Weights of a small transformer language model: biases, attention and MLP in parallel.
Each number is 128 + 24 x the weight over its row's rms, rounded and kept within 0 to 255. Layers, rows and columns count from 0. Numbers have three digits each. The size before them is the row's rms in percent of the matrix's.

# up: layer 4 MLP up, 576x192, rms 0.183, rows 308-376, columns 96-191
# down: layer 4 MLP down (transposed), 576x192, rms 0.187, rows 308-376, columns 96-191
up308 108:157130126113159139110096109182153160090092068156122097131121129119130160140118155094122125134133133141115098155102107107104120147165109136153160136115132108124102107104115130090141148151115196122148087090104107110080087152104152082171117132122144129098169125102119142126124140092094148136
down308 108:085114078105146136158154087140106088086163113147129141186109120114173166117146149134156142142147161102158119121108137167110117146138138100101106113182148129165116155168170124115130138066121118143148129100163111130138099103170115124156164126091106179135123156159166130167155142118092142127
up309 096:114094091152126152140116101143126123173132095163132156147110163116125119125107110075099102096126160115108122103132148112155113182093180103123085137133124127153151152142142107153121093136133138158100131109136118093119123127142135116167104147119123145083158152122111124119144143144105117140
down309 094:141092166139106115130108162147167135112130113109124118115092067152134083117130155131121124136108125120103123105065114143111101102140097151128147162112132124097137146141090143124102148118170104090091095142129144123139079129126135140130175161133159115145104122120141106169090098166114138150
up310 098:132099122129073113109108121153149173137175117149152152164104124122125102129113122160168122130110077082109117155169153170134169116115140090133118123168099106133111110152139118121132095130121125070097146113138129163120160077110142138132118109097141113111124135114066103103115132134112154115
down310 095:118154156103172121116153151089082146123110133165070139117128180115175139122106102098139123117119125107124125110139144139129180126163136166139105152173121113126104143137087147115124164124135152146100107126113107106153128113148123153104134114141099109137158083103096135138176134134118123140
up311 094:126090129104109129106119148089086128108122092126143126066153167109160123158121112177137119121109148101166186107118167121112156125118129111108155138140136086126114163093117164155139140133137128127111117135117159130133153159117086117146121102112133149113160114089159161125087145139118114100
down311 103:145112116115120167134170131121150135130146067089133167122114149127140121131153087147141110118139102108116158096114133105102135135137117102085103132093127138143122134132119189138133107135158169136151138083156156114103114156137120116140150148123161129146115048153137063122090116165122066126
up312 107:095132122169080109078114124113155113154120131146123146095115127099094196117119159157145133142127165148123134130115104124139131127164141146155180154092126126146124132153092115132075135117146164124109101114127108116170147103084152153147125153140088147152098128163130102134140178150151150117
down312 104:116136146101125124205117149132162126113084145162130117121158085155094115129166125117163122145112156172123156118152127154108131137129110089101098134157131137117165126110095103137104170129121151079128144100081129120146111162166145114058106117158112102115159105128133107140123157133111142121
up313 102:119101158102081167112117103129137140168107123123125115099135136082150121131149089163113186125120166119117117109080106104146142151107115115146086181140128144146137113150128098101121122115168179103133123134150140148116137149145102107136153118144141142131165135146119127140116096114166104132
down313 105:131113163100108136139133160148143141153088143139100078131135167139121108124071164117115142125127151129100090138069108111113104091115113186135125146130143173125155145135102111146114152136130129088160118144111133191125115121092078128134130152108147106132093121134165150139111109136155139099
up314 104:129137111125165134149154133072144147164105151106125135072123155160133126116117119108188105171133134132150102107106089115145106098140122072160094149096134123143080128171098124190109108128150123123162134120120134115175130106125088160173125106141132155164156137128117128121094120124102147125
down314 099:150143100159112145114158130124072138146126101115095161099119162171104125119159133103157126126114102124158146148162112089135114140137114153124096102130045092125169083092146123128128068138189081130126158114162147112127142168122112130095126136085146132062151179105131090117137139131126137117
up315 114:145155098140079161131084137128121162131113170106122111142077100160136107189133109124158174202116153110098119113115122107114156088105142146107091142112163129170156116108146147127133158129123113109160104141191141133140107131080163097133113118139134152156144151139135139081116093142118132136
down315 115:116114104126091111124135080056091120143183109119131096143116131135127116140129138117142122150137154112128171126099132112131181092086117121124108136105166093146106148149093117154134142133144166094103138089182123102141121149121131108119120135108106146119176162125097136107132164133210146124
up316 103:168140140134117172094118125143175100165080125138168112097128105146114143130129136123136097159124097123128139111096122107123080142162125154085144145144129093142144139152139117139106127141139111140153149146146116124115118097099156171165074146145099171129116152139179181149124137137145153084
down316 105:148115127117160136095108176126110129130156150118101159107099122158112177115130147121129126140165119122181157081161119142158115170145142144144155089130090154135099161137135127134138100153113137096102101116186085110183083094116148147148159131127101147092083128132146124169120156115147135115
up317 098:142131144102103088111151091125159110149146179080130157101117175128146149148103140125145128103128110118093125106161105105117159129113139126102114128141143167115154104100143133140115073143168133084084158119090111107130187155114102132133043123149130163183134141093157129133116125138126111087
down317 096:145086092133152115137096139119132118161091199114086120175090128117106148101086127130139109143141133113122132133166094143101138156143155102133113147118136128122099134128151118087098106128134107153180144154178072080163148072155104154097130157168130128137173101101101104095139153153145122146
up318 114:126160138147102129158153140100135084143092117125127119116147153116175115135091133149178125145130125155136117117115084092114169119119161107127092131131100097124090156089154120122133162134135142139130113101152121146150087149130145119123081160119151132116163169166118135136093157084165099169
down318 121:160147115138090146142092141114159120161080153180161133180155107121087144149102157142117108146135120156098136124139112142111112110127116103163126112066156130111119190112130151154125149112100154113063130161117141135134135121101109116109138129116128092173160111083141138104132157101126127117
up319 105:147140163076163136104129113179153145161128125161110148090115105127135148142135122110136086172136130107107110132087138179117097102089118114125118170139147114152155120118113073138176124128088169146102090139125124088155182165118110125145101119156099125117124113122095149135137119118138120121
down319 104:139129162087109103075129128173138131125143182138159088154113130106108115108121110110141090135124095143115153158138113136132099098147115162137115100127119100103139130178132128103130130134132163113124141135107105123088133159172113124112119124044128111147102133164129141152151128097140149092
up320 099:134112090150132115117144138128149149100104072144107114111121138120180091110134108136143130093142123131120119101140146121145130145115106144115160143113142129123143139138122110126171146094084147103159139131148109172146119096160092096105139081117130073148104118117088120118164130113090146124
down320 105:146103130134135121118113142144146091126160127148098146132156069131140131112098170169141161148087114126113151101108087127094126119120124130127111153100120136156109147108120143108142097141122119104089122108107094129149177107113092107131139143112102078156144108115150153124202111096140142123
up321 117:114155124134112124140134088138141156144185120129169131118123112101099138138138165142106103091113191090163108192127137135124136168171127097106153105151178074137168109129132143130156115103135129106112145107152126091140114107077096167116121110146121145150147109132137133119114133132128125114
down321 101:113099089175167133109099128120102119107145130158094109145143141116113098104146085097095135132107128094123139130107138122161137173110107147140126134147110093155183078140144146173147116115139135117139110116139141093119163170099135097152116129138114135150103128118168138131093138180120118108
up322 097:111144116087072139101128116134125107136136129144077132108102139142101121142117157073122150094143092116127093136134115172138141143106121100142187135105083120158182129129152116100122114121109105135151116130167126117143174127150137066123160098146086120134157122105176124115164150098102073140
down322 090:123130155131089132087129110137142168129127155139168121144124170176142152169148136125149105078102137129108111130111127145106104144099141083174170152146135097124108156112170126130128144141085123072124133153117105135123147116137163120114107159148148172123125108099089151112115145129151129125
up323 109:107119156140142148117109109106155114135150180146142110111107141102123111122153161133145125153105125147093114131121164148155158103119115113132110099157109072084140112102093105109059106153113129135125085087113103103164207121126111145121110111132126147161149171125137131117140147153123124118
down323 108:120068102154093150123143117129125122133103117147149134134111104130079091142103082107117166080138116142162132087117117121114139132145160132106131127122080148101144170090122166115136164105133143111133106123135115104110147127146122129135120146119128139135125109131098072126117084133115138131
up324 099:154106106110131104101134173171154123124121107087110152126106146184173096097119139135131092096118133148141099120112139105106157121093140135129147137129125100164154161128146161121127083124104130132142081134164114114088115119132149171153094098106115159118124145125116149057159106135169142172
down324 097:131148125097086112069142145097103107143144157059150101093119162184146101121154103140125107118107114124137104131143119109136133115152083121105143101126063153139076143097131121118093159112133109101132125149146095151120121167129128131165153143134116163144139113141117147101105143132155138159
up325 098:099096115119122183121130132149129146104100150107144139130139116109119113161170102077184110117175119127104105111159112144113108105160137122099093081128123130118090121103148095101117144098123098131123161140152147134129133127111151131099142142135100121161126150127130127111079106142129147167
down325 102:114126139131152118138108169148117121096119135148138121148183183104124142132093130143130182150113091139116123112103091127146096138130130112101137099135145132165154146105116100155118119124110127143103101104114132130143115122115100135077087177097141131157104116117129151168144127126145136125
up326 089:127110149068087083152101139155174148109086158167103105145125159117099140139116128076101157114121118126092127087141110112128139137186127144135093124163164148112122129140164108114165109157135094146128133126142107169108121178141115108119134121106121122127168106139150130097104097153150161165
down326 089:127064136110138103074146097108145151135137087144148109112096121155074185113167110103120111141128120122144128126113147157159135128106109091098144153144120137110139074101108112122127152119106138125134127129149160104127119132119188107096148126118138168146142138128100142157084127142158145138
up327 105:185111112151141104145109157121144177158169156132150123151129098127123129154162126096105144119111126128099128111108130158146143114121130069131132159133119137134121130121144097121117156153137143138144097122135090144148153104088074141153103143137107123142138136125119165121105122118145131087
down327 103:143169133100126136120146123137115103169136121153132133154085134113133116108146122124123136113144121154135118127128117147124133153133136105178170083100156135097133143150166080128115098098155167132108157101123117117181159098123101062118104112158119095111139148165150102088127112110125140118
up328 102:118085137113156125163095148147094165141110120098116126155167119129139110126129111166114135151082118142130120111109105135100140110105107127140156083129108130111115130113098115118162169139161132147142137090117132142137056123169118130135132108161129095148137140108061142132120166121168107129
down328 100:178112132147143110177142153145136154136138120131121119084130139106162150176126152149137096114107116105154165088139097139130099094145137149142140191112094117148143128074078101141140120158150143128140153151115129148134148083175130117188083133128115139129127118142130123138088077127104147150
up329 100:119121113110127130110136134089141177134143173129173134061054156162142128168093161119116147156120128133183106143145157123128098081108086122156136109137151133145158170124115141114116140124152108100131113164122151096106113095091124096112106150098137101109116115143137175139141117141108125145
down329 099:134155130119090134122090106141109071127123156098111158175136138153159139104132144171114180129094143156132110162086101100125148117129124122126138099103132136119149138142150129169134152153181094086079130105139164133171167156083120157097134134108125116117144123156095110161125159149100081138
up330 094:144113100118169121135096156133123098104131118162134117120151128139110118165134126140126140164093145130119130212131165157144117149132099120101084126185132110161129117140099097159124104143120124137138132122098168176121098140092112140144117108086175115103099126138099136174099134131117163140
down330 096:145167105130100133134152128116107125107082129114131124114109075066131092122157111142090155145118119091138138133138102118096111144120132106110103119118077120141104131121137112122136131079155126146126077141149133130133146105102154139144114124107142149130141123130127109163123124118094114122
up331 095:106144128138136135137120135123152108136160171150170135140121073133135150145132095151108087160104139173103110089137139149117163117095157116119129109157112143095165145125121090146118191117101092158114126133112133097138116093137139103165137096119101126100167150121128131089101133131139131150
down331 098:144157125168159104100124116126116140126164166172181140100123143126155113093104114095130150156138162152118093125107152108106103114172121131124129169087092122118132176124072122102128128137098108148126087128152094150112123079140151169129112119163103137121146136121093108129094167137157163103
up332 106:130112106149095118107149105103125152126096130125103125161122097161167164125128113080145166097117142138129138107156120149093146125115120125124134154134100134139166126139168124124093135126179131173161185103116154138075092147131128131152135121117101142105125161108114093121114095155155134122
down332 091:115129115138159134136160105109144164108084121151113128114066115137149140103110121111149134144132126109154124133096107135127134116123125135138124109159147125092096103143122127099114160080123127113144128148139167095101119116148107134114123125109150147145087146106104119121126130122081112110
up333 103:134125143061105101162125116161113093106129121127160152092142121087140169110054157150142154113104104157138108126139109149130144107123092118117131170154089120133136144088174121137112129125135097127106126128118167101132142169143081134139123122149107126147128138074147120106109110126146145147
down333 105:103176125123104144119132083108104103145141110096114142146094108142122119111159104118099104120119155133146066158145170136139144108165166127119126139143116134124104143135132134146141093081128073149139137118161134151143124132098100120127155134159082116106121106164128153104100134132164125169
up334 102:147141111139147114099152121171117114173136105123127164120100105118145121147104135125076115136092132120117181111138113159143107168093150105130148138093093133143097142168144151141108119126116141114128122109104115147120141130102173088111147117132138120145137107083135142132131088098109089139
down334 098:149139154141148164111149131117128110132143123112129089128099139152144120149159088123166098133108150099146087173100109124125133119128103129103137137129130102076089119102158116115158166125103169081072082167078118146132087150110085135110117106183105177149192150153122145136169108137160127109
up335 100:104151149147150112123161117129180113133103119183112101112150118138128121114103121149106128126143078141108175118126175122136087113114103097122143146158164117145117149148133127126083187119095114144109159107086136126120109112153131098138164124147108101111162109122150118155145080122125125140
down335 094:134096137113099143071110141117134145167067153115106123154118108155116101116103098120110125119154110094156122150122090102129187139122110100135077119125136174168089097120122156170119150146139068158158113127104126119155156163144120097175099113126141116142108128150148120131090118125112119188
up336 091:135148151151138111160135157119121089137135116129101163134145107116160167104174119112149150118152109145142135100163135141133097127118096142169113126135161115124139129083105152112092157127140133148105141131180095133123122110194149124104141122110158111123103127177112143106141106169147160142
down336 095:110144112141115096131102112115141120116154164128129126134147167138169100132112129116134091114099153109135137124105108102116163117122109102136114171151129130107136136156104132111138139104081108111112111117100147137140138152163120119144118110093156130124135159167077119092100121139088168112
up337 111:124113115139170148126093141129082151123121169095118147116180150071154104132153129114108142121154114116140114153132157118143116140181145146134127162122107109109115098099090106088127166130148188142143107157204081119144133122121113122117141137126098122097173083142133142134131118134181130132
down337 111:141139102118135131101135121133133106128123108143140117168145101161120176150118096114149122134123160109172096164152136071145109113150093110202122159096093122108082088151179122159101180117124085145099126146120100149061048131090121083127133108123116095142131146134120157096152139109141114155
up338 086:158097118122106120149126136120141115138112056166090113121142129112162119163128121123139129153150119146112105148124143111117089127150143201151164121090102134158118119141107131087091161155108142183158135122166104165113136137124155151118143147073126187141164151105106093134151126143118163130
down338 098:119088172132112120115083120166107146112157135114138135105126138156151121167165135111113152110118120134156124154113140110111141146103114140141153131159129117164151110069153147098115133153095102144133103142167127120165172127148152165124148130058107141127096094109141099080109116098147062112
up339 092:118122136117148122179122156122140132147138153108118145149095144140150129121114123114134120133145134162145146130111153167150144140133132143148140125118106110110128107177154141145083140128111108121129106146121101134088104113168118152105108194115143132078140082141140134080121122089116076090
down339 090:130132158131133126115135056141136120147119132117122125122169144158170122094166099133158125146126170130093093120147149138098125147170124150120115143128124135075124166180097130130119082103136153150114126148153112172114102120110184170167161147110098096125118085160130122159160185133148145136
up340 096:161128115120152115143114108149118175105117170155133146148156142112152087153102149144139116130160125090161112099090156139105152147109144091101089112120187113087133135147142103150177140083148119153125106137110143109133144153128112106155103133141129145122193117148140132140130096105097201096
down340 098:181133123184130116100117157089123102115093157146123126094138144110111094100156155157126108148111126106133102126120193112168129138141103155149121148174072097132137114158106083118150137129118159144120133113099152170138126120156156120126143155107124118167121121163119100127134083128146122145
up341 099:148126099143112127144160145121158171146121161139132140109138141115174142138178141135172114118084118094086175140182137097122138162147112159092122151108132137112091119104109188148117161117107124095131148110136082149113145103139153204107152140168144154112120089099145160135115115114120096098
down341 100:123130140116097128093124110131087142120119100129133131116093139119158131143124096124143125186129152145125113106152134152110088117117142154108113160109121145135132191165106094086168142139127115126155104162178104105133125115058094110139131161086160152110076129191109132089105124151167135107
up342 093:106136171137095146153124144131156134097123114119131122152149110111146105132131122160120156119125173147121103116115144155113141130088126187110101165158146157180141098155152131142127108161158091126141121133152128131093121109121058130147137130124141106142154129154102142133139131122121127144
down342 095:123129112167129144135154120117105099143166172126107152193118137143140157161130096139121136143106117139104120160085145121110150127125104112147124150170091151141167129102134153105110135141117144127132127122085111131152104135071196096139080137154128164114105150151086164151092167101109132115
up343 103:134110123112121141129131117183108117136129136112154142169118126119149079129110062118122165153113145117091135111104137072098126123122096119133144129118131147144168123163106159112145202113096168138129148170106136151185092127115148093148173159090145148130100127116095121142116140120160151137
down343 104:116161110103156120123060128106107105098182131145127106117148217107167143138117134131196133128096188120163124132095137122127109154110075141117103147129113141125119162127186121089123146184113119132115147143112151116131160149164145170139127143125149113134124146128135082104150096149122113128
up344 103:114118120130072154082138132137151061122154146137103140101098117140122135110142128104139101104147102138142115092127088145102127153130145153131105097141161136135163108109160136138104108166142121114142122138130115107101129107097087121112113147096128140130137198122122079127132139136143161130
down344 104:171162129110129123142114101127109159117171148146161134106125119140115114150122104121125156079168166123110133115095087083113146150164113120104111108117156091133120135152102093109133145127135121126137163165103082147129142087105080117146152138117119128098079123140163106117112111121078151089
up345 096:207139145129141126156141065161112115148144127113167127158176126144127155158147101148107083110159130114084119192121107154123124149108152156108106139103171109115076088115163132111121128106161133138116108115120109143108162146129099148112069116130129113150141157120142105122138152101146128069
down345 092:134157115096097141126159140126135171119144127119133106154112175159114124143074151123106156092094122172160151125118123129136124106120182095132102161118140128130094069112156079151128105111143107115135129110131144100158108166104102114164114107131112201090125101156130121145154113087112132160
up346 094:161120142151100090123108105109117122162200085137139138115139098116080171145093082115149147119074160116112108102161138080144149108170126101132114129138158077130149123163117093132101091118216109140098121116136134107140091151199162116084110105120151121113111138131133122145111137123112117135
down346 094:144165142125094162101140134120153156132071125113102092159134121138122129128133142099112094113148131115156094154114151158110126152089120125161129119142137164107169098094131105144137123143115199136093147108122090144115153135135135174101115124076084137157146127122118138088138112112156148120
up347 100:160135184113142139130126133193115107127125097135149133088180160099145107193112094148088167135176144135131098101143144153129160130127124117123121133129144104109132165157080179150116110125173111097135166134125158160133122131127140141119097134139121128102099098116109116114150150122145135103
down347 093:109130088167124148151116117121091111164142116105122150116115158140115099137114091133110084136110128145112166122138172125141132131169124103171159120071145174141143158128105118093103142081147102123135154127087125128130150136130168127090155120126110101141139110164105087139086124124137128149
up348 101:096138125095112161141127154127104129173113155135152137154114112111165132121098112136130137115165108110137117169146071128104154169132198145151082083178119159113103130132128161102136156153142140104095111139112153125117104130129124124153163155079146118129161140112069102147124170122121200116
down348 099:112138113143112099085136119120125135131159118100086107127154118087168155104143116110133126102122143115062170155158145113141130148145110160150158147125165119107096129094180159139110157134175137115155168149138133143141101172117112126098112104105099105118105150132147096132138130126190134077
up349 111:133134087121125164125123150128145135171145147125159139133108107172163169134166092145146106077092094131104140104097120113128145115122127110127112161115071115114109113104118136111131145122139115114107134100168139166078131118137123121096104098142114169117152094108138132070079115125164128109
down349 110:124139101117171146161132104144139115157118135143106171120108132122137133156099127108132163137115139136110116170091149100113124136151167112108118144059116122131141140110106141082106134129149133121123117096094149144125140128110118141130150149132090130111144163145092153094160120111120165125
up350 091:132128088141092148120114094126141085176135113117128160138123155112122128171126157132138126115134143128085186157160121138099174105128115096106154106103110136135157162176117121151107124113190103160109143122117105110122135084094135089112150139101126129128114113159145115121115133145136109124
down350 097:146117123146135128132113108124139160134119127122145134102133088116138163115130093144089170125109111135113137107125128127133159122103089124154135138158120128127073125120126150165129166147140121086152129129090121114088135105144105137148113089108108154123070136116183175101110146126106127115
up351 104:138087120139128106129141112137085163127138120100126103121164091086141145104134143117135120090098160069107116148171080135135133136161103106130135143132088098154103116184137103125134133148199163115129111179135109073126166114113150122102075127153149104147124123157129132128151123109072134099
down351 108:117147161114130152143093126137078163159169105117124088162158140157095148181150133117166121127103129161163091112128104112130129099145141110121165099100119126116101102140164142132127148151143118113110104118162085155138130130145163171128157108106163127127151146157108135108090162110154096147
up352 108:134128140119100101128120090134098140140103096105152132102100117134104141125118168160178099133115130188115130140155122118130123151162132114084104094098115164156147142094137108095161131092166115128141121104103141139117098117116126161131119152135124083159152126103085116086093143139139137087
down352 116:124094113105127145143169092108141121107139089151111124101153133139166163109111151153139138127181122171120129115158143124120114094101118161115125114104103126148089158141123085169124100119121087111136118121166112081109148136144136103108126139065149091128100153120125131158165093139109163135
up353 100:127154121120141136152161158103135138108159096155133086137133139123114049141105129133132121145155115126095143145146119148134135116132118132132117107115161155146134143146124130114142162151090148086118130099111139145151097089101089108109190125113133191081136108117104151176155116150113120078
down353 095:122150161166118167123125131100113146127109156186170146122151095103144179150118093132109133153137142093150130173143109136119121069088054154158141152156132140106142136106146164161114160179150153101113129162114149119160160102150135129093136125085100126127113127126134133143121119132122103108
up354 099:115086088149131105117133158096146161118130124118093061192090139091119120115126109122111133112163128124113095112140140106128104134088100117118115109113139156156131138084107139136138142155149097121086129113132123079133154125159141124138099126121140108137081108132174142144143130117165105086
down354 100:170149112152148109113112083178099126143132064130106138149129154117116134114135108106158112124137135119133089136169141090112150123107147138126115136074122138099129125168101129155133162094110140068077115128154145117109141114109103141129131158140134129136133127136095124075130151142135135114
up355 097:120146106124109135105132134165099115101139139061098141145102086168124115178170098123152139115088084139103144143126112120149123140124122126115104134082139119126130100163137124128168104159110122120129139142123124148146108090101156144144175143133173141063120124165159129098119106145114127126
down355 091:137147087103170141130116127131148116103126116078109151099143159165106128125120139134134116113132143127163084141095147160160129124140096116129113147140148156124128111105108114133129123121151159123135128092152092158123163097153095121120119121135106128160099094115137146094141170146106103154
up356 103:160113121125169097135096127110154138108088123141145125136136121126125092134120112145104076130113135137140107139124136098134151152110166150135120100150105133128155103137146131126132132098133092141139067126117129130118164111124124101128113134130127104140191161092121143139110124123133138123
down356 101:137127156132112139128130097105117099142101122149134088106144076104153117142103114113192113137104141127203170147105110115143153183152135120137137133111104123111075146133127113069142104111170153105137119111097120129156114133126155121167114150095108150155128110092138133141131098120128114196
up357 104:124121074128104112102111085128087171170124110134190107157136135105123158136100140092100136104088155109145115140133071101140091102118143140118095104149130114151168099118117165095152135120101174155137085143146125104142129157123117154139129106132138122135154160119165134118163149129174138146
down357 102:119177093112106132137123141143089140170089085111112145162137133140141142129158118130117110112096146110126124185131139094160130103134089098132090092122107124110150088134139156141141108140103137151110076163125132116067161115135138098140192121102131098135160155091131138132168117136133132150
up358 107:116099058082113152109135132110117125106109137123159091119136101155122159093163122134137121166135119109128117140161123163151106124103141105095094129107115148162080115079160159142106134172136127088162135111139132122136138121111125103111114117139144125151154101110143069150156114149104129078
down358 111:138089163165105159158116119115111131131123129119147140127130132068147144108154162150153129134105162125101148130192106108131106124168153116134141136134105133162132155128159139140108152128137124121127146141098086128155162081101108119128094179088120143110120128120111055108113151101124105148
up359 101:124155110107131103140095107140178122114138102150147183113106111141142064150148113153142110131126129094126129109140114143117132107079109108150101117134133107148097108121144164108115107142117153155073113096129123143130123115130086091142159108155195095134161130167129102117133120093099107137
down359 092:121118145166123111171089058126159132137147133113117155148124075134102112125104129104126146105137136144161146140112096109121147159123124138146118146091135152142113127148129103120136151136137115134116119121168090102088121107101131137132137098081134138115084120121138120115128134142152146115
up360 112:138133137166130158110120160149125175130211138106162123151140133121165121155097155116140162150141135119144108137106124080163104091112167104112139135150145157119119076131123112121174170087100116188112107094140093074145115121116102105126143145119173098151186145151154130120130138116086125152
down360 115:111176116159137111122112088097111122092137132155090169091133085122148153160138146141086116154180105166118160123124160064143158129117174157134164097128138138118108132136131111136124167139094105152138172070151086146176112105134116113139135140155154128113126162097152097164108145128136140120
up361 088:134117139156112097111124115106148154110090150138123113140151109132130115121094100142212167128128109134130153131110087141132166143118125132120115127155128091161143142154094127103126115102098140136077123127127115161110114099153110116089106151117148158134119169105140123150105145110200073127
down361 091:114167156130142161130129168088112104111107095190103120184131113156124091118159136134092158104132128139128136109125146137126145096070140102144122147167111096111143117144151125107112106175127108158132071110153109136099171115097170126107086114143120171111084127136158111160182123087104127147
up362 103:145112136156134105149108171130118148151090131129157134128148125121115102177083139152093149135092167139139120132148143130127085132099128130094164131078120136127158151169111153152144135152131114114102128172125176102137139090158166132124096148096113173139077095087121113103125122115120137079
down362 107:163158115109123076080122122096103137127073114114155142162107122141112132106079120118090176119099119138159143160094104148129148119118154158121138168098096137141147130140141148137132131125112160112143112165122149087130113127158120141096122105132126125161121131125161145143180107147163143081
up363 090:098139088111094126113087133170151127126146110124153127178184163135118139150161126132116080129148107164152145143141112116127119088153103144114137091123113130134144130116170147144168133088143143103145149127149121171130135128138139106118107063085104119157128115142140111182112131147152129112
down363 090:133121081154131135080145099136144117179106130127158133169115133110095136162152143148102140083151119096141100134108100098121141102139149113086147076071098154138153107190144128144127128112159096106169079138099079182132123140121101131109136096153116114135131133122088119143150156115126110159
up364 098:121171139107142129150111148092125123156122127128129126123122138150123129111118092157083113141119183107123137105079165115125098126150150087093164123134150154113126107147130114118133137108114077160144154150143114151122147102119103105168093155073120108135121076130128105134130142134166082121
down364 096:112179115149126099132076120094119095131143114110101100129135163083119140109080112138124101132118134102115157120115141143106158120137148128108123084104137187092120119077144116135100114126123095119102172149112077186081111084126123108103186106134118133149141109085138146100143107153149160114
up365 106:152115100119149133120152150130082147150150102149138131126132162106134141115188109114184118108165129116142117149120088101112123125095099126093091108114132144105127135107151121177159151126129109125145117138142123130112089145160109125128107141129145075161125133137123104128138142121126126152
down365 104:125070104099117093105124124159102125179134165116099097116141077136126093128129150106169122151132132113149106145111147096089111137130110128136161128097142150159163163101151122131146125120130128123136134131113063153095120132098122169146084108127167132104126141120132171139122174138138123102
up366 102:111127112149142181140068127103174149097147147136130111117126130103141119108127153126126145130175107146098149125161146105137139149128139109099135132140094154151099102107146159105150149182120127104138136109147105108120116150160133110103057122132175129142173162169131127138136128148143111128
down366 104:116118124094167143152108107124115122136112142168144142113120117119126156129106125121082116163104132146122117151088097125117104128112142149114119097113084079130144144096102169114140114122103156150097098127125083158134141168116170135107100106136114164146133126131130099114101139077121172118
up367 098:116104124114099107141116106129078147126126121160104133104195121102136121160140160112165153122100127105119138118091129162104099121147137138106108169132087073125137184162182143105144139114123136154150097147133154146104119089134118134099130123100124136106124133069113130156160106110163114131
down367 091:148128142149122130128108128117131103119102146127117155104153118136135113102126108083126151166121112091126107171106116142133119128149108133149175141075088128158110111098069152140135113070171114179103125108136128100125094112115142159150173113108142128121162112127164107113127126132137183132
up368 104:130113087094101131135114142136130137165118128142096113121128121134143135122153117105109162129122137084136142144178152111134145182098155079100137114132082158078129144123120109145149099111166147112123153130097125104169127127106116155096098086137115109137154132097128075133156133131172165089
down368 108:120142142117127117115140151108114131154099149118133152120156158097169128102094154127139131169111121113148094117128105123065141127104145149130136134164152103094157184129119145068117122112117149081174103120169085099150099170078147152090119162142102145126114162130131124131138147102120151124
up369 093:144129146120177178119153127105119072120118085133126124146167155108146150087095131124130142142125087112160124133137159135103103105112127182145139111148156148143123137152114140150093193095195104135158127107143107156141128129124144153124138118098155132135112107155127129108104155092094142083
down369 096:103103088168150119140119098120123130143130079127099168138135165134146136139139142103100147111119097162122115124124185056099118105101088120127120072112119101134162101156133130103158089110135150109155178129150173137114123110150191118128145147143103125118105139127089121115125140131141087125
up370 094:161131121149177110097129164142117159147172107151127067149113185126135155160134149150152161125072112122083109061125107145104131123118137077113122111142147112155119095113143092127132077112157104134150118155108147137167132077150131114109146136087162125128175164134093117114104146148128138088
down370 086:153181135116093169132145146105124129114141170143129166099134129161142133108123145141119120138134127108135148181150140128169114141077120151139141174129104130127114082118141115122138121138138121123136120105148160062122173142105139139114128126139103149135109118110135128098139153118145113148
up371 099:102144089136139107150123142130106125133094132124111103143166144080095153149100140168097101134106142143126115111092131173105137129137107133136069150146148112123101117123137067132138126120125117125121122100103130143152132115159101078148136105098108153136156116165077156173169100118154105161
down371 099:126086147127131132111122133109122122072129114092090144132122117097112100086129140153122144147195073129124147117118140171108130119132097090089137161162131182137163098125140120111125125114097098145157136167120117136144144139127176153106112106120156130133097094112129152145078170126143138129
up372 110:147129133137112156111136139107157106134189165129121091154134072129168101130133128159140122112136127173134065119093135078147135128127125094119180157131089150085153120148071081124146146105149115104139106073106103146125116101145159090114114108130142072149129142178155082133122128107124115126
down372 115:114101147168103136139132159099124144160124160159120138105090134125125105096159117142131121121149127116145115138160124118147138139130147115115088098162135109056132138151099169125092104136130134135113123133136093124119132113112091113074153115129135114139162101138140098161085143086139170082
up373 095:108138156122123118121089096109146148187128117130116114105164109108155131123130120117104098132109120146144136133109121171147140140134188128150166130102122113108169127144158155152157118116095091135132167140110137072092112094144129127101141135179164140082119135111138163134145110109142087099
down373 103:164133102150126118139133150141085100161141164151177139091115165126167126101057104151172085177116135106118152127148135122137161145113171170098134156138159103124160116140085112063131199137121145108125152136133103123118151158136138134139154109131105146146107159110144127093128110092173104101
up374 100:143083117144120099131159110179115119199110126149115092133130116086117083108137123145171175117118090112134062147118120116121097147085093142143126149158103120163107162136113110120118138103102164142149109078105154177101190126160125154125087123158119125120182130131146154140109149116128164141
down374 098:107082111137174127182173122141084118134129116167119103203158149115154135145124149114096153139155144128155134155179148154146144117101110146134124132134146123179128096135124130108146106113176153105124108124167143140114165123138145125096093122137133133146070170155129172112137121171150139113
up375 102:106103112185111175137106132146170131103101134111141142139118144172114118132162124137126131088152110158129115158121146160182100152089161128119060173103083104119158096105102138114127090155138115123138134158136107134133141122157133154146137122093115141083112106157131114117142126142150102125
down375 098:136097089098129155165128111119100164119173134147138094109163135132157124162164093119104095151139134133154143107102133122124121103122102130118106113104128108136101090093124112084104130161154093133122148146146105128137103111100110084138071129118152187164128089136118151160148123144152121119
up376 101:155143126134186131144137159099143139107108065081142125111149124140112106182101100111095118130120191116127135124115102141094093186138129091106157125154192147144121157090086128106115130153117157173109109112136125085126143105153100108141124128125111124154148105158128150079084141111131120114
down376 106:182134113112123156132128108163124116093125117103108126106130139113178071102136132113101109111099137113157136112070101102097168098117110119090071124137099112092173163114140154141152127125180125172143131128109121139101137116101137069111108128110118113105160143119095136144126125143115150109